Weights of a small transformer language model.
Training: a variant of Adam for these matrices, 6109 steps.
Each number is 500 + 40 x the weight over its row's rms, rounded and kept within 0 to 999. Layers, rows and columns count from 0. Numbers have three digits each. The size before them is the row's rms in percent of the matrix's.

# layer 2 attention key, 256x256, rms 0.0492, rows 100-255, columns 224-255
059:458432503475491525357546487538543527513399518500515543531528502481483516510473596520504469521516
095:479522520443471442542560513494526487536526485503475512522477496500521463526489516423439485473602
066:458438511483519516355534484528547545526369532491542532503533496461510547482466557539481488511495
110:522529480504506506533451511430480504510491572479527507527517555516542461447466423527486489462455
070:541550582514518483404538461504536477472443482454507556491498479449496534528455539519473482465450
086:558519424497477542507478469474484531479538481573489494502530514534459490507485449503534580463499
108:460517497479512456497513462500490543373441517481462512570451510492478448484532497510481537491514
095:522484414507499534505526518522475531560532459529547498554523525556452435474486535491455567477545
107:444446477537551494547463453467467556541510512488548427527468500495502537484515510502470552503493
035:522403458499520480409478484460541604522418505459515456505528500511542514473475491539472448504442
107:522532485496465505515537548468509479502469439501518427461510521512470437474511494470524442596500
109:432466449509512499478461496413575585511414517502498535533492611525482444473480524553466443489502
177:497475526507509535396514495509545506491394505490477529490499469487489543522533596528498471529558
106:462505549473469511503519494621511562473395481532463478609529431542517507531498526426538500479515
106:490494495472536534499579521534494488465520523512512460512548483504461506475399453528466539485481
119:484509448524470471648509476483500502498621481482499447500510480516525498486498423503497551496481
112:431499457518498478503565459486433506517508432511599474502480514468536458468559516506468441471511
081:534491442530467542411444479547518464514446554518569533521525486523461496548511530501544438461561
100:515521498525517558517432476589445477465432522476482468447488516494460554471569565501531454528477
107:506502429455543522411444572471536521577450470548502460486481476505506595527507550526530428501435
113:411483591478497545512488475519521534526494524470488517485535510495547571453468459443549563557488
101:439513553473494520530503493510463511446575475491533442559485546498571521506525506480460470526467
101:451482448560449531511443447462549491468523555565553551531443600477449497481499543481493470518408
111:466480470448508509438450536574504470419458459467515546492492509555537514500526498520551492438546
108:520506445550470548476595530476528485471465484509494513494483485541561527434554453488519488476510
106:477487513547485482564487456479454545506532463469464475504517531504385492497519527462457509555546
110:501541482484516528547515483529455472504528500505563488519459460479574514509469432445538489479483
103:547516633452558477533518539563561456543510430413535553532501426510538514536479531491486504503473
109:481523487428487560439498502552565500406469458544486559504463489565488527475459580510469438395514
087:513483508518475510396519491502554476482394505489488531512474430493464533517502563526432463490514
109:452537448423516539510577471459507487589529486516450496527553444539500470479480482505520512518436
092:501449445551496484427452500493502556551446488500470480471491534462476534473470548544455504530511
101:473488513503506493478561499518451500555441532518501473608564456552475467431523543540447537517491
100:586518478503451477551490507481558454463527502440422510502462450482532443484514464515445462431506
070:497471551515492482372483514486492494518416533518491484539540466476453516511485606512462521526551
069:493449484532509506366505512512482514506381532517531466489531499466494540508503579510499505528512
110:471479461489514464516430521477533481536476464472582485516565569437494521477389433510577445484456
106:407522426473452502511500515438504503456516448525479478467470453466502454509438546462476554448526
081:494478508469483514373450523469472539475368491476555567513484553480457520476414545455519504564509
109:461487441436487424494530457533451491475538464414427477505476471497509436459508420551509560456525
114:477477495478507522479492536542557555496501466531511526486529524530494468456529492493545500537522
045:515559455451492508604481508523583463479539457486505554515445479528507485524538499481429454415539
105:563513503431491389478483507533488517521476538468516508512524550533477438537460485519459449573523
070:488537455481454459548455502525512471552509492434452459531476468496592518522517543508435514453543
102:505487492499525522543531454509548493548503489454449506551515450423601479525473485517472461490442
176:490517489531503479641511507489484529506649483489499474499507550493532478501500400478544562513455
111:437530482509486467521501529468476545510481496553474476535476492465552596457480553492512501466512
108:489501528541485460525515454570522528497551494440555520442490493459530526559561450441425506486494
107:515495439451439500490478484508525508552508519446478529560449434467478523563452485534445477455533
104:493487539482516499495529482504472478494488489569476459571491428520457437457496577440491478486522
119:460511473417596451420537438454392493496437525509506509555439473455482480507419466558546531537478
098:469525435490530471489476531525419507489454432555586531529584548461498540528538517446589504534489
107:557476535420452512513487490453500547557526574440528485551508526446484478575460434523467506493467
108:454494487507496504463471521456452457490466495481511497512488545507469503551485422565568521534517
106:550524535454479488464478519494453543523513488466492578559460541582499427565462480387474516506539
115:507493497580511511486506498596525525479593450472440498434536499556521507481484472448482553499402
099:494518504470524506487470488560524476488523526475488554467482498551418492475522453560564498498515
106:416524483468492458431497523507453539537494489548532500508517524524440531460495433586556525487524
104:458480562547481535513467484505485507454509534494479540517438471533491524540455416627517608448446
105:441521456471412546460454559528459513479457484502542519567495526535507500522446467433491494620490
136:526549493474481506544468490486410542444568486492505480482529605540457453495466465470561496519522
084:480541512477491560463450482536503520487458516499506517499492573510474498440429577494435473529542
079:466469509533527526406512509526547469488390494539514544580545466497444506479510599493401509505547
085:454475502502532440538468553400485514527558542484544523519535560503515439484448471505512518493526
077:537516544501465461432464507524528450459455563500521542558523458490464493541521581535469518470552
071:564465529547473526401498489521512501485388517516528486516519489458502530544543596527481482492504
116:545486501541471494509437508475456497511563520512559431460536530507546535522540446543572445482493
118:440478451530579469479502452497444496512480514504473489561596537461503532530476517485515519583484
071:500548503453469491654498510482542502529593460512492512481449508555512438441516451479468524509517
082:517475525451527541408525480517441511515441578483476502568515448462472567548578491534510509526489
115:479495470569482475552509438487445533484452448508513444546484476500494445446401484494519528548453
104:449531449454503495555524506500513460552571468527516466465514504491535502579501406518486502503453
089:460505498498453479542499433446573461521537491475457455547457433461536482511458551484468489484468
140:506509485432502530377465472574478523512440532493530537509544475526488589515541560511498488505496
111:508514505449512449517442483526439460448548519492477508533519533502454427437512507461455455465438
116:520500514491534453466505548463497455456434577498462529534513485488500535488472558547482465515502
106:466522539464544483511476514459554513498548507520427504522513465497511548528559510470489472477427
043:527524481448509518432487510511584419461425486503502544511455464550494505506535570522421407424535
111:440478454522534485418516575505500514476502484497471567499468543499507558482444487519529530512469
117:444520464498477513447481545495475493570583510489499455444571526542560595440483460491499518513379
102:518530545547524458483476589482554449485516453528549539472542517483425532497472527509500536497483
105:466488449545500469424452463409391455478493471482559501466451564454458537444458535507600512444499
107:522487390532478457531490465443449470482473449526515500457397499480525531555456442550508532438466
104:435501506566423500486476533482394505473568511446519482493500484423487489521444524481488519549556
105:403506470529477542485513500453414517460461499545445454551480424502430495477521573626521525496507
116:510531436568481415463487519533522507487457483488589475458527591501532484438538505479519476536500
105:400493472473508509446524456538513491501513514471494534549534585479488553546555455527587524517470
104:544518510531444441558493526404557517556457520444460529483433511464594561489432472434524475494534
114:580504530471536454580529517554557485493527461485504518572487461446488523503537493466472482503540
112:518480528491466552562458531417501531507504542498462563514476461471554546526505522504474476512501
106:555502559513492501529523491453531503494519574426493462571487489474483508509552507569509449444571
111:530501587518513416533534530444445496504485570444468483511510453466461499556443492553512515548547
083:525500564466546453528580548474524489479479526560502432574413478494535454484473508510462568472496
091:437489549522479466510426500500441536561455531557492471513454476456548515550466500527527497461556
086:479527465465564518490569545519471441421497549531461495596524491466497571481442527543519468574454
093:541475526534455546511481455460482526488458449514471444486471517545441423526463497549488417435527
088:526469549437502488504405498477499449482465441541488540455526530570492398465493458505502511478538
102:479511476491551484524532521525502515466541556465446391527515487525481489508505528433489540451428
089:601522489463419497518483493501499433493542429514533561507619519489518447479564487451504517528537
107:608468471542476579475486416487483509461441477445492505482466525509530463498526441566550516502517
057:444437518469494521422431482492483541501401524561502491491503507541570517531480508541510520488492
077:582585513541481471579555518536538508506582486478452483489446504509422507508539503445474458485452
063:386398520552534470394483461462500487514440451570515564507539495495569561496458484557521528508433
119:451523521466510429531544544490509485530546557460532493585458486483539606516468464470484486541476
109:563599452530505498526523493513535500436533556494471437507483493533432505531496512483498450464508
062:544563525494489496646475551601442491536567499421476520508507527510509477538499457432534498499590
097:588519468486463522547501480513484521471568520466482477520536515526477497530565525482505473456518
083:558571483480480526662487564524451487528637519487512496523492545493501474507503415476504509530530
075:436422507514540467394544490413583528470464503522515491472486493468483538445504528554457508472382
149:462489536509521471374508497494540516501350519427487510441474506455455510496504580540494478474524
078:428471502537520477477496392493485504476481400491461518428518466505496484492444491510538489451499
095:551535458520454482484434499590460564520424559465508583491506551506484488561523514492542488426593
083:455504568478458512470540480388491451511500482533481425598467476497514551485434531576468489501449
088:512530495459455455535468576518481539518504496480532483405526511468494489520517482490425596459485
084:543481616456482495434527479491485481441530485512527533493456495519509469517510496492542443481470
082:504488513463539552505448572608513482506520566464545537515533470547469461469551485444508447499542
076:469516467449519534535468517468494517514426535535531491612492487496510536498502462520527497553512
082:383473448541527469529559443417492454452551505467492503457567555450510483460462480510523506478444
087:504484502518525451522475479500510484487522419468485442384480523460472495466512483466499502454475
092:461495486478554519533590502456514460464501569422512531543479629450481495507448522519517450497527
080:488478532527564491545433450494519445521505477470525520502460481443467509452510433532516499465488
092:445521500541452419557519535484511502540498564521528511482514477464520517544449534564497509480434
087:518494505522524505447440521484575482540502533470530502541518444509524465539531497466534489460492
081:556497517430466538482488604457508476528493533575535494604478419535515467508542516522470517539541
098:520525406485501536513567530535571470472554422583577509464516398501505490464615516491483547537459
078:531504510485428475524555485579515482517497522541475493562505472519506468455461499512478560479513
087:534508491451563466476510527463539538516491493488481555542457509457517498493471530497527556563497
083:570505499495559497473536487520518476487482520464499479542430466490474400522501490549470458426426
077:445465534454574526457556439477518582497467530420533533533490530548453529570449508505565469477490
078:428522547460492448510567572496495481477557545427492521529585512505505558533542525440508493489464
073:508470510505473524462441435454467507511426454546523544491485532444503491491514499579535522562557
104:583526516547459523519426537496492491418531519510513437476535466582479499532562513467487491477504
100:557548497500540457546587491521521529488568504457489459508455468534460496557521506461472506439426
055:582555510456463526511492488527501449461490462498477400540494499556440461459471516488512435507603
082:444476506570558473466556459467553512486482576472499515528467485457470561511469495586482513424427
077:460512509481575490556506535469508433513597531485519516552545486464551493491485473473521504415469
062:559575530492488530618490527546445455511573479445490477495511533508488450534495440417550472518600
094:510527563448479505472500533542499457519477537528509501598535463527573555558430496484522493553580
062:515530563532539496619521565560464436536589488425492510548519532462507502514512449447529486514530
060:528533552500528491622508563567452454525578478426498518516515519494519468532494463435526508509554
076:461480407491493517510419431506514536555461479573481485437503459538473452476519483507491505507520
064:485462450498469503448511449441527540470506490581513483498504492524494522469496515559478501492423
084:471480467509520569471475474470512460512481526566490474638527440552551511487506483500542508573456
090:507517491494458511490431486475504512548455412601493486540442437506536530494511483519514514485504
086:382490443548466473510465383454521502521436472448437457463494508479513503444499480541517520510447
090:539474566515471470456559457560462479450552435471448449450546486535473487457519495505503539451443
102:537508474458548515503522563526495585467462581449488477463517545484477457500582509408486534481573
083:519504483482474495492492466528474498463466477512491477524399528503473557457466432525511455467555
103:468497436430521535510458523559502514544548546614531556490520450520520436515522561470472533503567
089:541509461532541494502529538557505500485512574455496497542554508537480557520457422452515419508525
091:492507577531475513419577537566463564476508523521477511479507503549500536542496462467491487503468
107:456525496468497574421488426559496518526482498514492552491502460483524532494446457489495469461594
088:555506582434497430495541548490496510494521480496541494434452504487520446514512510508452556530496
088:532506374513503543534439394478526480527429482557509497512524468453511578486534522462515507477501
085:481522467552493531486533490465472548496446558481492530553540529481505541531496493470515516498523
093:445502534592490506533522395510488472513505511526426488535457506500497558456453513563529416508466